Each number is 128 + 32 x the weight over its row's rms, rounded and kept within 0 to 255. Layers, rows and columns count from 0. Numbers have three digits each. The size before them is the row's rms in percent of the matrix's.

# layer 9 MLP down (transposed), 1536x384, rms 0.037, rows 1268-1322, columns 128-255
104:062161118108169107133076150137103118148121144114068108178132138169110113120108101125113134115098102110157116143185140095119127185191134106115127136111161123147111139121151128149115132160051102034125080121099135126129130150144136095108099077117158118156104136097085134120105124125122112146111148091147119116126114152141090116160121180175099124085165129174151117116108125126177169140141
094:154094101141034101084116174117174111127134129125093150096090144112065128122132148080148142165152174100131108072146140087096127050144111175156171125114073061115124130133117133169140126117159127118154128182146129181087140119119136125133126170074101082089157103099148125114118105137123099079130111068117124147163157153117068159155152051125054144145092139144097147150093122121107114140108
099:103152137117127121108118091122175154159169178111115107083044137057130094103103114166178144095135111092113132127167153112154086128083116098066174088172120108137121071127123099095141163159084056145116124114045165150137112150163145209093135114160100151101162093135187104148146163112139079108108122106143152138073161094139108155141154132158161111147171082132173096092144074127136185130216
097:106142090088145154110083162144115133091074119165159143129125166127075118186069109079155138127138103215134147140153172066152134122109109140119154100099083159082128037052149090084159179182172129168138103114111114197101116136134142117152123137186098109178075126101159132138099173183117105100083066114092140112091127126132114163116064116105099145136142129081116085070162130138172173195121
105:072108150153041140108118106110144094119127091181145102104102150077110144092152130172154103136105126098083079084147108085123116107120125058113108149133147075129096180177171134148152132138186128106153108107067109163124136140098115113084151154098106141112166130091108109106127065155123129106180186121143110117136118089125112110154112109163168138129121125143068160165109173119105137136255
102:144150135139111119105079166170176225082084150173149149163119085130124114089159135094145114166146123144107143130095150162115108126103149127136087103137058143092126148136184119091144130112112066146154127065093103154065181113167084129117098130110079095126169178142140135139140143154137076089125109187105158105194179124125147090120117101149161102080146112169146142125125111031143141145118
100:108116146121111116085160111139123155193129096161085078150145102114161141170139151115080098133099131119159113175174171131153144119093097078069081184066132127163130127133171120144125106138141108064109137122118166126091144081183175152123115162115140198116144107069181116097163134109059114075144225161154173171101100150120142087124140145140123136155154131091147177140126129086126126147091
099:107100144138140089144207152129096127098143130131134109142097135143096115103155132048147146126094109141218119112117166153127117102093174142183121095137101136153179134161149114162080056178218096202136111137140201140142178093166118127099115182086126165154141135078175125112096090114122131136116179134098102116057114089114081108138127110154135159088145135132100074138134155087172164140082
093:094130112138112087170103101147129102104098123092140170157175116140139184134175094087166147137137158139138136080133163132072157106144085116139157165180106110128154118119124148179101088162112156134135149120157108189145151120137114132104122131159112078087084159113111080074101149138145092111103113099055107148098102082158136151084116097135148112126163166132121142161129143112103125149084
098:094129174128099052180151139169071122135166145126126169106147149112134125124150072114127144132121082146105093145191103102145128099125113143065104194102162128132114134100152119132137141115105156139099142130076120161111116138113129161144180184133147136128176165114070131083151109185105185095067115134041105129089128138186112101144086135109170086161105184166111116102160099134120166142160
092:168120076108112082128129127109088134142137142187115127138127101104144125109136121175085113130127107147190108164132113200115126117051180128131137122126107187148094120094161129154037165178153107171137131092159104122132086181105085173053102130093113091120123124110134118112145169119114184099134074113116131125127143113128090146162142183112159121123096129137104087124115118109115125105102
100:182168131153178117145072152098154130118125099167125151126112093129090130175176145187177120157121120200170144107056121090102163118147108120130086131076105110117131090056128106110157150165146169141141107122109118145124153160187137126095223182160129148151111120102136119111175114140164104147120102128083098053115136149120131142108105150157110182126125141128177138148141082135086113071159
105:110110108149142162179127122098181197146119122127108137167088128110114143105115152133076122070124159114083135132117058155117173144132128142084130094111102119116146143184133138177169115090151129138121157115054184173096114117131161102161097111131098070167123057099146125106086151077140178151139143131155143085167176176114196139093080120119051057150123103107142175159153134048088146070108
097:112186135119130148095013091116147139128092098140167189122103146175173134145079115110120114106101126154103089146118146094122126141096142144151143107116158131130075144102138180139083147153222160210151114148144082160111145170180114106175142202100116069108092160142115193108152101138108163133100081105186079132152178103048112078121116124103161119131142151137148088137182122169136159114049
096:141119137097127184151167074123103102079116205090175135150135058081164119122137164139188088131111159127140129130098174133194156175207126124108103139155151210102091130117158132151129152148106119142155129120057135096152149145139145078156168103126116098139098127153106117096140120111134063118131098144118149144144156161096104108144131114112202166096075179123082128130152085103113151157194
093:127083103152122081151126117062146111133118120134124098120171115127155139169125142112125070118108132153151146166107102161142135099093131103146071142132160109170136158158105081105062123170073122160102166087056158119070148154168113126135117103123127119116146100120079187115120092108094118046180093131144109153122106087070144158094155088139093112159142095127129140110096129174144141137043
095:118154138151129121126105104130151100165102166162131147146172118062149083116096106148113094132186145065180156164135122135123099076108142113092076163134208106155166154163098158120137142093185053215153158137087106116147103104139176137163122220128131083135145138178100113104167151116208176164104110174120121072115144109141168139156156042095093163145113127128123168076134139083101164125123
094:068144108138123099173094137132106082139103076163157108075108151132198107158121140125076159075141089151129118167188091097119100125165126077097114118144107167103156146128181105084128122143081143110089153111124208159102126173097082135078071091136129157111232132064048141102052094143117078122126108121103114131119096083066142141144190143126139103116149144085154080147150122122123145152184
101:129118078172177117127114109106116139041104106120129105132149138145116142157078197180087094128120041136140149190081105110113104153134131083081093127037105131145094185140146168135148122096157130185117167131142033157114116103188125134185146144084212068094105135126144149116180113047112116146116054129135104092126166130074081154136103078165148165131128110129164121130099099130120188166098
095:136152143154113133105138061172136169118084119115118124165070134141166104092160089175171083161100118117152166140077174084143135133101160121124143128164107140160157128113145164154137119116208124193116148117113135103111120070115189067191115212072157129175089140096123100105169201114151182178118107109079081136146150139119181088158095127164119104154103115108079134123168144156176173092141
100:100172182081158079107108175179124100185123109164071158154120090125192096083081168080109140137132137077186110052157138036134141151139155062177154196119162145131141131124088123080151163077129159068106079082148067158154116121173111138131096141131130145115078132108146102151144140123095129138123069124129128137125151109141158105188141093117154163158115085131109112159108131134149138090134
105:064117065080136108134155127118176118141127115141155141131100122129120119076104136115128103065155144153119153185143128161069148137104149151133170111032131193172119108147130102144114028103125132140178157128125115181127102181088168086167062193110128100099162123158133119170091147126090173078128155125149125094161098085102149093109097148108172123103201099111081151109132076071102135118103
098:099158094088117131104140091130053147153138220121146154082145171142168134127188152129133106085088144136129143127125031118182123160176157073149088094199126091103152141116101094115119119107120071178144112080114099121200125110108094143093143133113117123155144128172126160174137146100143149086101161130137129082140106181127116110100075186115145135162109220140093144151152130122138167138100
097:159116141135133065194128135162120121173086150152125162136069121125134099120101127073128109091131105138156090123112148142118108130130173115118136188133122118136050122170124094112066161126172177190187040104150147176099118069146093096131084142100124142187126105116193100125084152151129160105064196073148115153097120102104100090113157140110127078110137097082177180150121155144105067148143
101:158154092081089161123149126136119101158108138165151101131100171148110136132145137132136153211187099143134113154080168137171175152116203096121115066146106163129144124151143105118080132196153166144170147176122097053183157138160116168114113139104113133075173118119107105149175165160167145163080128117118100175077103107111154168130107092074165111128079129129149131098118134122129118137117
102:121121146107136119085170115122087117127173132142163170142142104164147194139111140117102102149109134164110154107077182171092099097080135107083153154147108147157116152148167068090160124105120097169112156173055181130111128151131149175086096153103093115183149173172220119117119121153089133130160104119143122146134207186121138105097159140165116204147105110117114144131167110119106115127112
097:131121114116090135189164129118184130180143141138102149163159084206180052122114123156129127146092131158165107136144146163118123139150069150142134127152126133103211095099140116119063109149142156174180106146107137118128136094159168093155130124086103093128120150157105090051100162109188128141101147160044179111172079185110144160149137107074161111110102097180135128126126109113094091136040
113:149180183146169108119049142104107164157067152084086163143157129153126140111158131118099152090134118137108095154076086173165137063121103148112138226150109150124196161116119153194132150165110178212127146129073103114135129125126191062078151116161069129084169103120133133110120164129119159121128042171110147168075142099146129157146124165154124123105142095149123123114099169163126148054061
101:159135112086139135117121067134192160184076122088129179140118125111123147117097119158084044138142074083127164136196180113167182080151113156114163158130136083083125153133133136113172139086146123171178177132126054048055145122135114106142108145060146158175160104100148155160180127180171075145067098137150156143073118126108162218107144171149119127135148138164148160161124115189167178093079
109:080159074097099092109137200117083125154180128162164198114144084115138083033167152148160103118124087162096095091132069155139108140089173117151177034127078152154102129135134173139145097116167114150189123081118131087080129126092161127112106188157096129124073153110070037173141110125136135137136192175110154132110150153126130125162114090117122178102118090083162126145092152151100116148077
094:128072137133047123127168116143192136124153180124156142145135159159171105119082157152141145129150033130132103118106174161182174125065011146144133116136077062160123123139114104157153138100130140171113150131154132148119145113149097143165106156110065147120126111130123146122106120181116093097130138133069093116189125107115113151103081136240114104219081159091085083134092112159111168085124
101:166125161132177143120117135082081191144115088100121154155090119124148135138150110145126124163121147148165121119122128107093131111160125103097110110125125124154103136165133119174138150114165103187109123111149174118183036155183159095148080122123130118161105143154159051173224184090181123096090112164130126124183170107160064150058103171111114152112159126122148096108121120074155124122083
090:139186145116124126136075160174161152072121132085136134088132174126160091176075123176056111122159125172137094074140138126164097130116099161112164147160102135109107168067121139171111122080119086149095121173063155144172077128098185190109141184162139081145133109177145091142144109172106163139160186188143136164089113107130151190109091196119120137143135113134134156134091136154131149138100
110:168141123204093137139094132131093125057100154140130146162145114131111158127171157144177126102073096130113116179118103151102117108139167153116162165113103123135139114141096112155118095144134093167107132146114106161098138170081115165160144156069135143119060069157114085129111121123129120139080140136117177176126134182156115104120134152098164158110128142127135113098159154099115116122093
101:070063193167108098169103121144173150126133111126132159044108128130096129174134109135166084135098173200178124127152167128125149137046149145112163156147115126141093148102122174151189137110170065151148087126119149189159178155124119121140085153123153136128094125105087081062144092174099076120105133089133125114180142156126125145142140110142118132141050099147131027109137087131110091106103
109:079130077081122153108103147149153099135119066110106129119134095123125155100146140152112122110113074131162147090131170106138113105139108160195159161143093113135118109125125077155186133128048061114074094146079157124146131133094211139103169115167126130092119154153123177119148129130178135153140111204146135169101068127100106141152116170126194175070129107072168161102129104131097141103079
094:118107098160171167135154071106116155125126112159081167098147107127185141101123141112135101130161124162127104132121110166103174109120171072141113106124088108129152159164090168137131164089212086206171147128103067099181149109196148107111139220166165089150130141100166141185130188148147113163090126166138086132157054136164174102062109140129113100124186095207079147133181128167113158119105
097:127147125157146105142138136134097117117135140107141132104138113117080146130192141116142116062104156166128122151137161102148069104138161117118117083119096145167110136153144120161109137124255125135103108143218154113109162141098125143181130242124107109089092158116105000108047118104105074126149104126126123153104168122148093141117136174150134147119106129133139147129113097164141073065210
104:088145130156059125149170158132102102109172157136106129108171096153149164106167111118187114173113134166153103093142132102078166121177120123121109151101066113127118081088161148166104144136176149214156137186071166092132097149133113115134110198178110092143161141119147112111156148110116116092174109103160115132150149119137129133071119127133167125092097186171085107121077133091122141097130
097:116121128089093130182109155163112118122148089099136107141133146148066143147133109153139182109111128120137131100118143135082147098139108132157180104147113137149127130117103094126086179130156134237196146139188093195127147095152128150130180176113143088116112165154115186071156157126089105084097138101073150118141168097166134041106128133118135149102117143115133165105160138137069158120069
104:095160107100143105153099169144101126148142082148122083111132141147168135157155088155076176101089124150135137158142108043138162141133133161109133189190146151134159125141163115126097103197162141215072147186088118115089180162135123064125142125083193104135100209126092128157087131133097120153141110060136192150135109117101106095150079154135104135194159103166039146139120131122171117121097
112:139221114115079129093119127158126106121195101155133153076118133143058146123123117150144138098096156181141124192140031083149161109158195106137148135143149172169103152109192105105117144159161139183168116081113106145052065180126152155134176173167117129147118124094170093099182148153140126106095111108144125141119113169091098096100090111072153120153126129102131151140080147150133160104155
088:152177070136149092106147162160134138094052125102134120182119122132129097075104113137153144119094091085108164145155146185155138165140149141081164150107065138126107137135074104115114083113121076169109080136090168152134163087100091105182142127135102119172175099118122146100075163130172123133144116092130164115175167128145170202161155146114106106127127041107118156160159214144126116091081
099:128166066069119151077081159134140135123183112113130116087141076051185075094124120159080174142162088120120142110140131161155081187119113175175157078123129076131122099146115133131091110103130126103142041111129103081058084085110119108181110110130099145084095160125148088140081159103147107103077172112145110188077167167066099080150066133133142154126076169088160191144075068095144129097201
109:107164145125178077073118179114149124133131125136127125208130151130114204099069135184136204061134148131088134142066099112183105072149057105078117123099166115112138112147171202127141091119134074099145101170103128198137156155153132127192084158107152133150117130098143122106139149104111135178150173140157174105152118148138120101140166089045165131138173071127140137082136122099095102165173
106:080141109158143138072167111121139127115131112123113073153165120132150162113072107088110203122043154103101184127097121157167141151085120145072126167149107120144119166154157167069117099128125084087099118145059117116220102108130109103131142199057140089124189143103138115076139132074141126178089111146202155191137086111154107127151158137077082103193124187133124129085188119148160197115148
092:146151099145139138098127149136141112205079156170163140070105108001127128131098152115158143067163094156136088076119172164093096104130152107119147088172127113156075151090131131143111109127215079217160061085193124137086122118189127071108093157104084158126071161109119120115135158138135119168150134094139122176088098147131180145105151114114178134122136089096134144152146109106147104092151
104:135031136146122099124161165127104126126177132105111056102145135104157118136138091098107099147130081141129136144157122174130123134131092134113142149085101137159126072123159187128148203093185131132132071107119120125115157125173104113157108175092163095086124132098159059150111204137140122134056123138075164100131125115082121123099104075095090144072100145104096089168157107118088145162121
100:160105130118096104132143172156081119166167149120129203129122108136120145124136158103160103068115117191114127125131149116131184111120160122163155130095153141169117099122144204087144119140156111208184134152037109153118126136169143118195144107120135155173123162087106101138120137094099064132117152158133145104078130102120112118151157105099124173139151139124156101098128134084151120125255
098:114131126186154062153173124117096133179080152141099110144124135126120083144074178164093163121134098185070146134167131124096226114198148102076126124125117175105098142105114145153140113070171134215139125163101131127113150119153115077122150212124148145082097067126138075099125159126109061128098141066121149082203217081167189157122117155140124139122041103135169112138156159148088154125122
098:097081145179089120172131160159111164115105129161129123135181153120184142165108135121140127095125141175108116085111129095121137093103140144132136134157135092178094112100113122155040194129072105161143106071111099131097140109144089112148156101108188153163082141148136200091098142156096158136147123122129136090081115088113195143125096123131101128098076120152153094102153106065150142148006
098:121126171140157124127169144143115099137109135105159095209093186151139079168155137125101127160060068110132159102131133128152138132105126095152147068142103144162152179096167113162103135102150116217145066107180150101140091113160183125105139158108146142173125124088157100168152083110040153150121176105132118201109109132148141087167098119105197132129149132109110101083155125134141136114101
108:143114155179137118106149119094130138176104149137141093076112144151102163149168147174094180094134085128120169097117107084121110150146103101152113096140125188142175155097101097135156078068178126167164123126071066173124116122053105114168110174104127138081126143163119104143065169109135130063115092149109080155136159166164189097145187139102105139086153128096136105131113161069148159166106
100:085177168125189123131086095127116123125168134146142123087151169137124162171138174128173095170125178153141182143084111111195059110155144117174125146066149137106123124141169104167135102141054052074133087098126109106163198177112148123131130018073095166155131112118170186131131089117148122112093105155107141124129079114145082129172135140120115126201114163141120120175157050081069142137103
090:135113173171112152172129070169144111134136121138169108159137106141105029066111140134151137136196098084085129133176155153133134100099195118100102141133160117152094244181167123128089125141157159145095167138135153114169109082115119141134140146167094157117190138093132116079139202086168155038140104118097155126122131103175111126106147095158120105138116139124066179097130120150126159104164
# layer 9 MLP up, 1536x384, rms 0.0449, rows 1269-1322, columns 128-255
097:085108098111136123146069149126143139110068080079143174047145148127144131088086117143111083106137125164164129121112131131155100153178111144073099087100105112112112081153162161136111118080131133118067167135069124155146144103106177108133124167135133172179170092147102099140140131151187131136101104155116144140113138149016137124143099152111108069124147085158111184075100110169125147097085
103:111140158166120112067126152206151130101162155152094147100171125170103120174177155130171127107089068109153132152145105161126139169162089160098015109115117155104112145128140144095110147095164116164142152133084144123166172119109142069175093143157100178107156134112158109155097147098119129150089151139103113091087100069165139125085091146091153115125140090125148158158077129064100096109104
098:111140125164122145122181141110210156107143148102184152142178160130179146139166146179097143108092189110165062153159106143113106122125142110129088163082112170104129128139123089177142107074146147157155096179113177068132134162139105120089132161056178121158122056121157111113111132137090133090155117148101106129200135101137139071181193103110124096157162090098160150153112100129075152091144
101:178194160146148096105063142112178081136142110090113111114106117123154107115161126125144125152133083139094126188129167117127080141127141111093114094133127161146168155136084140133113116098136151151131168145081151033111183095142101091174192151111172132125144110194136121113078102108131168079136066134172182082121058040132111133089087148129140081161116127129144154113118161117203124065159
100:136170082081155066163167132131100078062099069155120091073170125106057160118112113140101150091124129153171121060109116143139128148163125154159165089067175143187067148162157177137104163189138121110111163120105178082163153151158111105060119142175106163149076097123095081086124110166101142128182135118098105202069130152144101150106154132162081072136114141120084118091089153171120140124090
097:136083117100080109109071151202172078119145124119207090127137122150147126150115102174142175133131116148149110099120060121153158113188122116216128064115120184149119078157092159128116124109105116113114149139127132060119104200144088125169097118170158126153141135119145127135104086118148147126145094135116082159105127118095109135159097149130088123129080123150095090099162110187117076192074
093:156177128123185140132151137136213135153120107077142062039146112112194127113159153165143102162106131087175098118165095105153114133196071125094168159098084105114085140159090045098121138095100119139132123078153166130152152139163106093120120079165159136163123148131112134152128071130080128150088105108136137053104100090160138149116090056114153151129104127126097108149102125156138125120165
099:157149128129074062123076146084107188078084086065142146134134080175101176109094082141159105166118136167134123086131108147133159153176151096066113101100123117121115123126151115119063118139131159092103150148154169101114059106067100141136113107171159145124122087137108113120087109158149126115140110190097120126052134130128110170191134094133127075138112105167135118133119145166080164144143
097:163166090077162161081126110098157160149111107139074122115090093094090122152111081112040174123087158154150105105096058109123135119129137099151178124119116106114120101140109080123129125165121142118099145149115152107146100156172119142135139147141146125128118096089135136110092118147194059156136085113176175089139132109137067126095096131072098156180164104094133094150150130096175116147150
098:093117201144108098127129146084104092104152183111170135137131167132108157135177133121125137185099094072117118126151137110157163139131124107080113152107154149091135104147126077108106101116098097145123125124155112131119088151110040153079151134121219154164089070137126092157095160125165088128156160129101137118142095123067178092114068108082080141101068107125150135074119092137137138135067
100:139113100103103161119128093152161130088099128151094149092171132200098150154144149186135118115090100104087184153202121191193145182148118102128123102126083173166142168189154098108085137134118150092150150118134073160133099099169109190131075149203171154092124137153161121143116128100114127096150130128119148096117125076059077146115130146116129112138142131135102130123154142133160081157159
101:120151084171099101121095067157062077100145123135123109119192161077168181093131128135077161125086120141106193164128121083145105133099103110160088130162138094086161146178058188085113152208115143194094161152135138056153147182123067142157150161158158165122097178179132100119189126115152154169124149164115164199129116176192127097102130088181182079128111135126100121166113094185181106096102
092:130129118098185132121152162109175149145084101103090091075167098113075200074125109157167131198143145145144126144128092132114161124174116086082095117136146092117078103153164106134094142116139151090144106180153155103128091144125147092056124152189122140099115151076138127098149165106130140094168130171098119099113106163151170116130143166192145136119156069135187190123123142114116068165071
099:092167151140132086074065155165173136136136098100163145053125164193106178142125137144129101117087127126138098100117110169091108100136190123042141116143099101039077115177117103111205083135148098151070112134155190127152116155121075105121125100157149197155101167063157131155130145156117105172163088120125126080105150115118068121136107110141086126112091121178143128117140137122113119161106
099:098124096154108111188112109108115162130114115178136107142124128128103125130108160170072164144100149153135125156091125096176169123140134148131149126110165098075120124161084131099066127106096181138081143152073117155153058155077157068120080188126097135153158083158096104082150131133132112159104172127181123131123214132119120179137083114117117141137157139146107076151136132145139108119130
104:120117131168148112138122124114129097129123118101161205089153106109166077141176151176164139114109100168046156148138124171166106134158147090141096114085161109148126114114097156114122129126151170115138192135120140116140130164105134138170095123152062127090150134101198087149109114148129095127097125088140162067109153153159065128111133095104092109138103104087140115124091178171113154151121
095:108154109134154134148104085125163105124159134084132079115169100141123136090126124105128188192138116179096027127092206099114122081131204151108160116117124123129175146149152123140075120179160099154186133136134091138173109127120104130127071157197166130138121168108151176190187160143180176146115135109107078124164139126130100090133132157122061104147125108114138100116164162131128104096130
102:117145123188165128144131146065150101097075134153199121113149125129143202136128135175167142151161103077101118153064133084154124084093102137081187124155097092156141141109163147103105121126129177144129151163088162153141141202125118054085095119131095105170162166154149093085072117163122134140076141162066114094136069129108138133138134151154136144112118149118131178122157148100075052148096
096:055052161131118107106107136143162114167193177130142135048143093158143079106105175166120103078140147135151069128107066125180196109148095139135203140121073157112101142139129127143095120167082140152109144153114160132149102181161111115144145163167128119135147181133202108160139097149114136135096094148147130116104130055114067148110151155144136184102141194188133076222151131151149104141145
103:111104165157051098134104185125126097118168141103140081103122023147116138141163132133099157097115112092177084083142129085089150117090086107123088119121072131123090106172151168065136099180141135134150101137130161085173082130063088174158140162157132147114162125145099070223109111131142093108117155082136119118136127102138132147108084157127118154127153088061122104132155168120145070148172
102:105076123144145106199124146157136116137159154119135171130117089166133103070172110149136180118132159186117070178098176123161078157127167064090107130125159128129154156187165158132147167107101141125081158134139184157163116182124086115123085185130160170171128138095140138172080106143129133124100127150180075097092138144103117118097159127110129150153160155187090123115105122139144075040101
098:140165090144137132120074151144105105163132173140179091176136189142144134127121120177128123142193123149133078166162157120144077106138185168113100139101087099133120093107083083134127124146127145148091098113115125123114121146114102079136080183137150148123081119123160166156126103173097221136122081126110075135102167130065110081171049104112146132072159091171119140169100107133164084091105
098:120142165134135092114134114092146125150107093108136086168181118159118157179105139119135196152141121179124105136113136162175128129128053108124136123137111096153114086180160134113174138199159113161092172137112157108144147119183145119102136130111122088149153149159100133163160082154162110117116139214159104101151066201183141185147116153075110145183123084125131035137137076154181137113072
100:121172065117127093119164108122146166096208113123138113098145085115153120112181158110110145153084144107105129156117146092108058144180157124147082176112128157136110113208135145130138130065171062177108065173134122088176130138127153140157115158161115126174180110156112085129177094081051163066105078155108182115139096105144091122212092122110160150065103151168124143109147133194109127160093
105:134149079164118139116147115159179076172141153156166132115134163149172142092167131157159152140148105112139172137133096108172097176156142097127134208126110086109136129170085138088112097078153124175088187130089174130058125120109116150090083163138111126138147150060114103102117158173141169158153134094163109128169103092131131140124086147142083147142145145122131118131137184140128102157125
101:106151055126166141158144139167132150053126164144120087140187108137157117128084106141133124085126091174142036129104071138113147169150082119080108156098103079112104149157088103137119174107136127167131109123081105127160148140104081126093156149112163152167163200129157076176152147106168079115105181207249134111119145113104096117099185145108096159138192119094133131127118130137132083154076
106:104094130101139205096160121144119152131110079070163124170134131119182114166170099141142069151205138092121134161126148112166146124144141102153095127123097087137074137151163085105102186078157127151091157170106128135160117141076128073113106139094113189149121091145142139199130179149109190124102116073186167124086144091175110138089097155142115146145169111145175149173120126151081112159126
097:131111135130098112112148184146107125133144149181070115106089081198120152165093057145102163173101103124097112068099079090135146111123169099104174115143151215140145092176146136048134152071103172136094139148110113151121113137156126124094153156199122181145109144178129118136115097093153143128139132148117126119130132194160173143145129112114177135079151159154089088148167197105110145151101
104:112117113142055161172165104134173111175167144119083055107141132183208152080136138098130152115122101090069177149086101132103129137158102104119117092111074163094106124141172070133136138104157187178092099105099117101121133150116125168179099116131114100161132126106110091098152161116090145116155144127168127129186130159166123162137116111084144197155165165137108172126085155130150120135140
094:106131142159161184163160086200074098110146130078175132101103141089180142159176136159129194141125156108121154165130123176104140090182140128114125045145072118175114149114146118148140124125192134115063138093118189122160092140117135144103088126110155164144121113111062148158149176184097129167140153122153100146043103164123165114208140126092157100127121127155179106149125166132091084160121
098:161123132163030149166108113158123115147094136189139115093135146093127144141144154168075168140106074128101056100126124164131136184113120147139124103121110102077158159157137129144161108126149134145103079217171122078066206156095125077164099130122033126119119089093105136181094110110172092143143146076103101136103129159096149109182158154138118123125109088173124115132128115200084123138110
094:136156166040142145161128143129152124171164094098151130183148149174162137077179161151141110130103146104095075132184140128133173148186128113109132035089111159098139054161114132094114101151165145104117159182111076121125088093103148092160078142039057115216129125134162099110073102128163159108051135064122139140108126044112113136121094152098133112127110136180158087142117174184121191159085
104:153134125144129148141098142081106074140122090163126168138156151116151111121115081148094186110140133143106148196083102163108146141092115164123082145102108086127150123130125133141121172156156169137131129187080120130118106101104152141101094150111160119145131165084160132120113109111150113139137097128155101125056100113117121069138124146094139112076140102157116170110144104064144142153107
101:131138091077164129165144190127155057100125118154173115189162161096149135229115097099108135074152140144120178164156095157101132159072107125119148181137154132054085102105144150087157102131147191116127135099143127099081118093137115159105124126138119127159141093168069122143070125100178156159079092101153115096128115171172144143095115122082132134158163073108178151169157144116114089124092
108:172078077116091137131046173131163089111137134109130088075136063120128135088103207141108151125105211134104078122105079149108093146096145103112123114125091148137080151145054130121118116185112144153136073155091153128140110130078110170120117181133194199155142102162120122134090100131189116149175147114155131098093118122083131103172126164092183159126180103156096079159126167144075071160137
092:127136158103075107110105109123177135131148104036155132148091143051150106111139096093109144140121109130178146130173188161115122073129134120143178152168143097133174084097175148151156136188138164112145142163160173125128121172116086155139144104104164198084167063121088176162131130084089138130138103133120167171111174141124083112173104157071158136139142119122103148062132096104128106120129
094:136097129143104122138128203144099111117191150070153143131121093126115082179193129124119100164127166143149135163105162180148123175123164134113146129170153108097110094166147151132144131188139106149159144187160179108117158137051126162087119143190145158109151155144147132197117064116110135127110156170121070110106077134140047155118123172107112115077136154086132130133109168109129084142152
102:134178206096081137119108162104092082145162118163188179097149100115161110182199131160056214193150170146093079056125171121136142128112129139124097097078145143048168135118137146176145132153132139160143092151116118109115113142137142124092095140092129142152117127117151073185088089119129144180156217147124141130167189137078099097123098127096150082052140102171147105144072172105091141100072
097:135083106105106106153121129105220169163143143128130137093131100071086158144155137129088118152084101147136135130140139166131139195149168074081154191125090140123091118128117102084094158148139174176147142139147112135097078174109124146118112116110150131113106125173091148148102127092126116124126084078059146096135159117118108108143095230120081189122137129085165171166077226112094109192079
109:119140019117144094084163098133093165118151091159149132114145127176115178218187124172133110155159168143139147115094095097102104139125095114153138133150154115120114093148095159114148137145138135162090144120129105073124106085097108063193095135148146136113188051091148151129136152148130105153192100129128125093074192142133106153096098111092139194183105108154113082143147110110147139108096
103:116151114096198146105162146092062162136061180136085095145086125071107142105098140140080145178119105129141155120156153116176136116111100086159096147180154121148166173126079123104217148116153166126164155082110125120211130113124151124069096156171130155132137140100084112162142125097136126173125120082133117149093211113113109161150141157058117104099105099097123128152127203135091085189079
095:097103195176200146184105191104123160179202115086161105081109060118153175131120171088118139110128143131104122185150065125204106153078111130160123173132177165220148142121142151123061159113123154118092120095155147137173094183114130112147114158127131087196141151085106131140141120118089139139096143161125110116125192124132080147148100129150146064124131154140144146096177170116146145167125
104:101099190126101141163108100097125092092092139076087091114132110156136139089160193142147130173094145155094123118165131098122150153091149103159171171126198105067134165141096128120118113185153127157136149184112198121152142161127060175156098143126140131072129124133103105251113125130175167129161174151072106102111139165096117179137069155162170076187066080150124147188209219133094088160132
102:093118108150075138181110119102156176137166079094151150100121058108113119113145084102154134144133169152154147130122132138105138090175119098129173100142068112095126139122081105159063215107125183165175130140144159149100096194093082125081094164134197164120085122129162113088146133180158120093155124137120130060112100138103158149119069140191083106108102100121095116192121142109072128090116
098:127092161149124081131076125057146067108101126114138179146079183074126107152153176113095155178136097113150116168164112126160143158180096061174116134116097113095134109111108145111104149117185095130087136110105209158108159137145086167104094121100188142119157128149075094146056119146114126152157077086107105127098163171124169177148161149161109096160157157055131115177134198141116083137090
096:111077124172112113138177131168148154107167115058159129092139114151140098177192134119138102142129185106124126090131167134171059105108137084142057169086188108127143114165126149085185139166135157132101207191161162146150119133077104101100150126105115143135124103096142117204192096136210119121104070164127117114135124117146091146124169205157153116186110092126155103104120135125139111120082
107:105105141144102116105104091106122156180146132141205106157089151103116114163136169101083102118075168164090108087133188105139127128126131092078083159230137090126130127113125101206185145047104168162128145164089162124145163124098109110088101119087180153122137133122129179166125124125075147108167078192145135100119187186150125120110152113153133083186123093121149147112135108119066140079091
101:072134171112111183116062118073132075107131115156142076123102118111181135115140094093136070104136107102097133134134118125140129134095092119145090087082145073089132131079115070084113124143147132156119108124063177107103165150130104178085065143085174138128189109160106114144131114183134151098104134132115135102141054149114097134093179144129136122121140071146071130142108157119119069149134
093:148119114149153191134122135152189185102173142102139136151114081177148121073094155144096128119149175159163056158119079163141127132099127108121148115168058130173098113145145148164188089114138182098128083143123178168115121129154116168086166102172129164188121131113098111160150141176171169110159147090184072159100101102092136098193167120064097092156178151092048136143138139118164124140176
099:139104095155168141109133110110138057128132127134097096106094086157084181145089091164034112111117149087156101155131090180139194153122106100078096094107087054132102143177135078151138174130080182110044125115127169074106127120130122144177139125145105117197141142066163138097081078129119160144146050143139145119074156118169167195163104180089166094103132111150124123166117170158127116154075
095:100023149100066100118160111144123152160106136094179079141088100107117105084130136163144096090143117147100106160179134174134093176119073120155131162104093115102128121115157194083126169155118109172105134137193182110142121178166146079083071121132143118102171120131125155153101110092133143148111093110094068090132088086085156117131121236115058113075139055125063121177094161147085061129102
106:086095155094110144187105107155142125084153137133117123131163094134173188129150128114113125144078114156106141127124158130137154182118118170149127177147076202104132088122148123116099139146138159170097137168118130146161152119124164156150161111175177144125123121144177137163155099104163174064122126098184137121106099105083128179112089169114172161121129073189199156154135152124090151118110
101:090088086097074097136091121192092124108122111087134109132073101170149089144145101194088138120084127089154125158102150151085141143091143182144095125175163107068145096143082146074143152098100142134144187148048099099177109117063092116193141187161173160133166066106123099161144152140106103186170129095154182148051107188090115145152122154144108164067164089179078121140144135102160117165152
098:137150163155120124143089185145125093113123052142116138128135118099154099186111091117101106141099140160142057169116123134156111149141164138092164146089122155138151131083127059127085086167134108163097144130134171111131104123171120110172087150137197140119083159110178137150157091147169146130093088144109147081078136137103133157167066129180115132153125114079150121096189172163135138133125